config.toml
vocab_size = 3020
init_std_qkv = 0.0498
steps = 4076
Each number is 200 + 30 x the weight over the matrix's rms, rounded and kept within 0 to 999. Layers, rows and columns count from 0.

# q: layer 6 attention query, 128x160, rms 0.121, rows 0-37, columns 120-159
# k: layer 6 attention key, 128x160, rms 0.13, rows 0-37, columns 120-159
q0,192,198,195,198,198,203,192,201,196,205,190,205,197,194,202,201,204,204,192,204,201,205,187,206,191,204,187,200,196,195,200,213,196,198,201,193,210,198,190,205
k0,192,212,211,211,234,185,220,197,209,182,196,183,203,189,205,190,205,212,223,185,205,189,217,225,196,205,203,209,212,203,213,185,196,189,193,198,200,207,209,203
q1,211,196,192,190,201,200,210,202,201,194,200,200,197,191,194,194,196,196,199,201,189,214,200,206,193,197,200,210,205,196,198,209,198,203,196,184,206,202,198,207
k1,185,210,205,240,203,189,197,217,218,190,211,203,199,217,205,190,222,216,200,193,213,172,197,217,200,197,183,209,206,198,223,192,206,196,197,199,190,221,178,192
q2,204,194,205,193,204,196,203,196,195,206,196,200,205,196,196,184,202,196,200,198,197,206,203,204,196,205,201,200,199,201,208,201,212,196,198,200,198,194,208,194
k2,175,205,206,228,189,204,201,204,208,197,206,196,190,220,203,206,219,228,207,185,228,163,190,214,193,191,191,192,205,210,198,209,190,209,207,216,175,223,173,203
q3,207,208,195,197,196,202,192,198,197,203,208,199,192,211,193,193,204,190,188,195,201,212,191,196,193,194,193,200,203,202,200,194,202,199,195,198,201,197,201,218
k3,191,201,206,206,221,187,203,230,203,180,182,203,212,192,204,204,214,209,218,190,192,169,203,220,228,194,203,205,196,213,200,193,188,194,205,201,182,210,195,185
q4,178,194,201,200,199,192,202,193,201,204,218,205,192,188,210,174,199,191,214,200,204,184,196,199,208,204,203,204,197,200,208,208,202,184,193,211,188,203,210,187
k4,205,200,193,195,219,198,204,190,200,212,204,195,193,212,186,206,199,206,187,213,191,207,190,210,202,202,210,195,211,179,197,192,209,207,188,197,197,205,205,200
q5,194,204,180,177,201,209,200,198,200,215,216,211,182,200,202,176,195,184,206,209,206,197,185,200,199,195,206,196,196,208,197,197,199,193,198,205,190,193,214,195
k5,209,206,199,219,197,185,210,192,215,195,195,199,203,201,208,209,206,201,215,196,202,190,207,202,209,201,191,208,193,207,195,189,200,195,191,205,185,200,186,203
q6,216,193,209,201,197,199,204,202,209,190,197,198,215,201,203,205,196,200,209,202,198,187,196,192,181,208,194,193,200,201,205,199,207,191,191,192,199,192,189,197
k6,209,208,211,199,190,207,191,180,195,194,200,201,210,216,178,208,210,194,172,212,204,221,188,196,195,190,207,205,184,194,194,203,203,201,220,205,214,202,196,203
q7,206,206,182,192,200,198,212,186,203,203,211,196,191,205,203,160,194,169,222,202,200,202,184,196,206,200,197,190,186,215,190,204,185,174,193,229,191,211,211,178
k7,203,183,205,199,197,201,195,200,201,213,187,206,206,196,203,202,190,203,200,205,202,202,195,189,205,202,215,218,199,191,180,195,208,216,191,195,200,185,202,205
q8,212,200,219,219,198,211,200,219,207,176,180,201,214,194,194,223,193,219,197,194,194,188,223,200,203,207,175,198,203,194,185,200,199,206,210,186,219,200,191,200
k8,208,203,208,199,195,199,192,187,203,200,207,208,200,199,170,209,212,197,191,223,203,210,190,202,200,205,198,205,203,206,198,198,203,211,207,208,208,206,201,204
q9,207,199,196,197,196,189,200,179,206,205,189,203,208,200,215,157,181,171,225,192,206,205,193,194,190,197,204,184,201,216,215,206,210,178,183,210,188,188,203,185
k9,203,194,205,205,208,199,205,184,201,196,220,208,201,196,200,222,205,198,206,204,212,202,199,198,199,207,205,212,200,197,185,198,191,209,197,208,205,196,199,211
q10,214,199,173,187,197,192,203,173,210,213,199,199,196,189,226,168,187,176,204,195,208,207,192,185,197,199,211,185,199,217,198,197,204,189,205,210,191,205,192,196
k10,185,211,212,197,215,208,220,212,190,201,203,199,205,211,206,205,210,206,213,187,201,196,199,202,187,199,204,212,212,202,199,205,185,190,188,197,192,202,199,185
q11,195,191,188,196,191,204,205,203,207,190,197,203,184,193,206,221,207,210,189,197,179,209,200,220,196,185,212,199,196,198,209,207,197,205,204,218,201,190,192,204
k11,186,202,193,207,210,204,199,211,184,212,202,203,203,207,213,185,188,200,199,192,207,188,210,192,201,196,213,181,203,198,197,202,200,190,192,189,186,202,201,200
q12,215,218,227,204,200,214,185,218,208,188,183,208,214,203,175,223,189,223,188,219,211,200,209,220,199,203,179,226,202,170,201,206,202,191,202,193,199,197,180,219
k12,225,198,203,206,189,201,188,190,207,189,205,198,199,192,185,210,196,193,200,217,203,210,194,201,208,201,193,208,201,198,189,197,204,206,201,206,217,205,198,201
q13,220,174,201,195,189,200,190,184,198,198,200,190,201,190,210,185,196,177,213,199,204,199,174,203,193,224,197,191,184,195,210,222,218,192,191,192,212,194,198,180
k13,189,202,199,190,208,193,223,201,212,199,207,201,197,196,201,209,217,202,218,194,205,201,200,211,187,197,213,214,209,199,186,185,194,193,185,216,192,200,204,205
q14,193,214,215,209,198,212,217,211,207,174,182,183,205,209,186,257,197,229,189,203,190,205,218,223,208,194,162,222,207,191,190,192,205,202,209,197,208,199,191,206
k14,223,208,190,225,192,186,190,201,208,208,195,203,180,181,192,186,211,211,197,218,209,221,195,207,213,193,189,204,188,198,200,194,223,204,205,189,203,202,205,202
q15,187,199,229,208,215,212,215,201,215,197,206,199,219,204,195,192,193,204,198,197,200,191,194,214,212,180,204,206,187,208,214,204,201,172,194,184,184,191,217,204
k15,199,199,191,204,204,177,203,199,205,197,207,209,194,189,199,209,207,195,204,207,198,193,205,206,205,212,192,224,212,194,189,186,198,212,199,211,203,191,193,200
q16,236,185,226,198,188,228,189,201,213,199,174,206,200,195,169,208,193,201,203,218,191,186,207,211,204,221,176,199,189,200,188,214,218,176,195,212,212,196,183,205
k16,207,205,187,205,211,186,200,196,199,209,199,205,202,172,199,200,211,198,218,188,206,213,198,189,206,190,204,208,198,198,183,182,188,218,201,199,191,203,192,195
q17,207,204,198,208,191,190,196,179,187,217,212,189,191,216,215,187,207,173,218,194,208,197,186,189,190,189,229,169,190,233,213,202,201,206,194,190,193,201,199,160
k17,180,190,187,192,207,190,197,200,193,207,194,210,200,204,219,189,182,205,196,193,197,194,214,195,195,208,213,187,194,195,204,199,186,199,209,207,211,190,195,205
q18,237,201,229,200,184,220,190,183,204,170,176,230,203,186,179,218,183,196,214,218,200,194,201,217,202,228,160,211,204,196,179,206,217,193,206,204,222,190,165,200
k18,197,216,195,193,213,197,213,197,215,220,209,194,201,180,211,192,224,207,211,185,205,216,206,201,198,188,213,204,195,200,202,193,211,198,200,204,177,200,205,200
q19,202,201,196,201,198,179,210,189,201,218,211,189,187,200,199,200,208,190,219,187,215,199,191,198,191,182,225,170,189,225,192,201,204,200,189,195,204,208,211,176
k19,176,201,176,194,215,193,199,185,177,197,191,216,212,197,209,207,189,202,203,201,186,198,209,181,209,203,192,196,205,195,206,208,186,201,212,197,198,193,196,213
q20,198,199,211,192,199,227,205,224,218,201,187,216,206,174,157,189,224,205,173,214,225,192,220,204,200,186,196,196,197,205,190,202,215,187,180,197,181,205,194,230
k20,208,203,199,199,198,193,202,197,199,186,201,198,202,200,203,191,208,193,207,202,198,191,204,193,200,218,195,210,205,196,193,188,186,213,205,203,206,196,188,183
q21,228,178,196,189,186,218,201,198,213,219,198,195,215,207,196,204,219,197,226,211,205,207,163,196,192,194,223,192,192,190,220,203,205,181,192,186,200,204,204,189
k21,170,200,201,183,203,200,205,206,201,211,211,195,200,217,208,188,189,192,190,190,196,194,205,201,176,198,208,172,191,201,205,206,187,194,199,206,188,193,198,202
q22,228,181,218,204,185,211,186,209,206,199,188,190,198,201,207,239,188,204,215,212,189,199,196,212,198,218,186,203,199,199,202,208,222,173,196,204,225,197,196,199
k22,189,209,204,194,208,205,202,183,193,217,210,219,199,200,204,217,209,205,177,198,201,200,192,192,185,213,214,193,203,208,181,200,206,198,198,210,186,197,200,223
q23,161,201,189,193,200,161,186,199,191,231,222,192,187,229,225,169,186,186,199,176,216,222,175,167,179,175,222,160,200,210,227,196,196,213,190,196,203,197,204,170
k23,195,194,202,188,208,214,212,202,183,190,193,188,207,209,191,210,189,198,191,210,199,189,202,191,199,209,212,194,200,190,205,219,197,181,200,202,201,191,204,215
q24,175,210,183,199,218,199,215,219,194,187,214,203,208,193,201,186,221,188,155,194,188,196,228,195,219,188,206,204,181,199,199,211,187,212,235,212,169,229,201,229
k24,227,200,193,202,206,202,202,190,208,188,196,176,185,196,191,199,200,193,204,212,211,194,200,211,211,178,187,208,198,200,198,199,201,199,198,175,212,189,194,191
q25,237,206,207,221,195,240,188,218,205,168,183,193,218,190,172,218,197,206,184,221,189,178,219,233,226,244,189,245,214,172,190,200,220,184,221,194,205,196,185,243
k25,197,197,190,193,202,196,220,205,214,205,205,199,185,185,223,188,215,202,217,189,206,213,206,226,202,200,197,206,198,201,201,199,198,205,197,206,205,190,212,185
q26,176,237,166,231,226,199,214,202,218,190,204,197,207,188,222,202,220,178,169,181,195,193,221,214,208,195,204,207,204,214,193,201,217,207,248,203,167,209,197,222
k26,220,196,203,211,201,199,188,191,196,190,194,211,216,205,182,220,204,212,204,227,205,207,187,191,218,216,194,235,214,195,190,186,224,203,196,211,227,212,214,217
q27,207,214,190,194,216,210,208,207,203,184,192,224,224,191,158,184,210,193,180,212,194,187,249,257,191,206,196,202,210,178,180,206,181,219,213,194,168,196,186,228
k27,201,193,181,205,219,205,214,199,203,191,194,182,191,193,193,203,212,214,217,194,206,181,217,207,219,203,181,221,212,205,205,189,180,203,205,189,211,200,198,182
q28,172,193,211,191,184,153,188,171,187,216,223,223,186,219,192,188,188,188,221,190,211,186,200,155,195,185,191,174,211,204,200,182,186,205,168,209,168,214,198,188
k28,193,222,210,214,193,194,182,224,192,181,184,195,190,201,194,196,188,196,223,191,200,189,197,180,193,229,218,202,196,197,190,204,191,230,224,191,196,186,171,169
q29,169,208,194,201,219,170,210,180,171,201,206,221,201,204,164,172,231,195,168,202,218,185,262,214,214,164,204,206,225,208,199,215,182,201,167,213,176,209,229,213
k29,216,191,198,191,180,206,170,213,205,190,177,186,212,221,203,192,175,178,214,232,217,194,197,183,209,187,205,200,179,196,197,204,215,220,207,193,192,184,187,188
q30,222,198,201,192,203,239,191,234,202,168,224,177,219,206,193,208,199,204,190,202,204,188,197,260,220,249,209,253,228,173,211,191,207,187,259,180,168,192,178,235
k30,218,221,181,219,199,186,201,198,213,189,198,196,185,183,184,197,212,207,237,203,203,209,210,215,222,214,189,228,194,191,166,167,181,223,198,207,198,197,199,187
q31,211,167,243,196,180,194,182,216,203,194,191,180,193,201,207,257,185,206,216,215,168,191,181,218,204,217,168,182,211,175,228,196,218,183,186,204,177,171,208,183
k31,174,195,197,207,207,225,220,222,204,216,199,231,201,212,216,209,185,233,193,187,223,183,218,241,207,214,199,227,211,212,201,219,191,194,232,218,205,199,175,206
q32,201,156,192,187,205,220,187,244,176,172,208,138,204,205,227,238,190,211,199,186,175,198,177,217,161,207,231,180,200,218,212,241,216,188,218,184,249,152,191,246
k32,215,219,191,175,206,201,202,182,184,225,222,218,202,200,229,211,205,199,211,181,214,228,170,213,141,203,190,187,195,192,220,193,206,182,193,210,173,222,240,245
q33,200,164,212,261,215,196,174,203,223,192,170,204,232,177,235,189,207,203,237,210,187,190,197,184,261,224,201,214,216,221,212,218,170,203,210,179,237,197,155,179
k33,205,222,182,217,210,154,187,206,197,188,210,158,213,208,181,221,202,244,202,172,187,212,237,186,184,203,182,185,190,231,227,221,190,222,210,219,248,185,242,239
q34,121,208,216,287,236,197,242,196,253,208,187,176,223,177,162,170,231,227,177,170,141,198,238,178,255,182,211,191,189,260,143,247,202,269,253,219,251,228,225,231
k34,205,174,191,213,184,223,242,201,198,165,192,213,195,198,190,191,168,185,222,234,210,204,210,197,244,212,214,236,194,182,202,213,205,191,245,207,219,191,184,152
q35,173,156,172,183,211,181,188,200,197,182,222,145,233,181,176,190,234,201,154,191,176,198,230,212,187,157,224,127,172,202,191,245,198,239,195,204,193,179,256,253
k35,187,188,182,274,181,170,183,168,189,192,177,155,216,176,198,214,150,240,223,178,199,236,279,153,248,200,212,212,137,198,225,245,175,230,211,242,253,152,264,227
q36,212,208,207,195,148,190,181,175,201,204,249,222,161,209,197,258,206,188,224,140,204,217,208,166,175,238,203,218,141,219,145,197,228,256,198,205,163,218,171,233
k36,204,224,260,228,178,174,163,206,187,167,206,242,128,157,209,229,228,134,211,180,229,226,297,177,231,222,184,213,255,247,191,212,135,264,243,179,199,201,148,201
q37,174,197,186,251,194,228,224,271,185,129,147,148,268,221,197,231,215,226,206,229,149,189,216,231,194,188,208,209,327,163,238,167,210,171,138,177,150,164,285,153
k37,204,215,170,174,186,199,156,226,210,200,199,205,202,220,176,218,185,230,207,209,215,161,175,212,183,213,225,211,217,179,150,159,274,192,193,199,200,214,177,214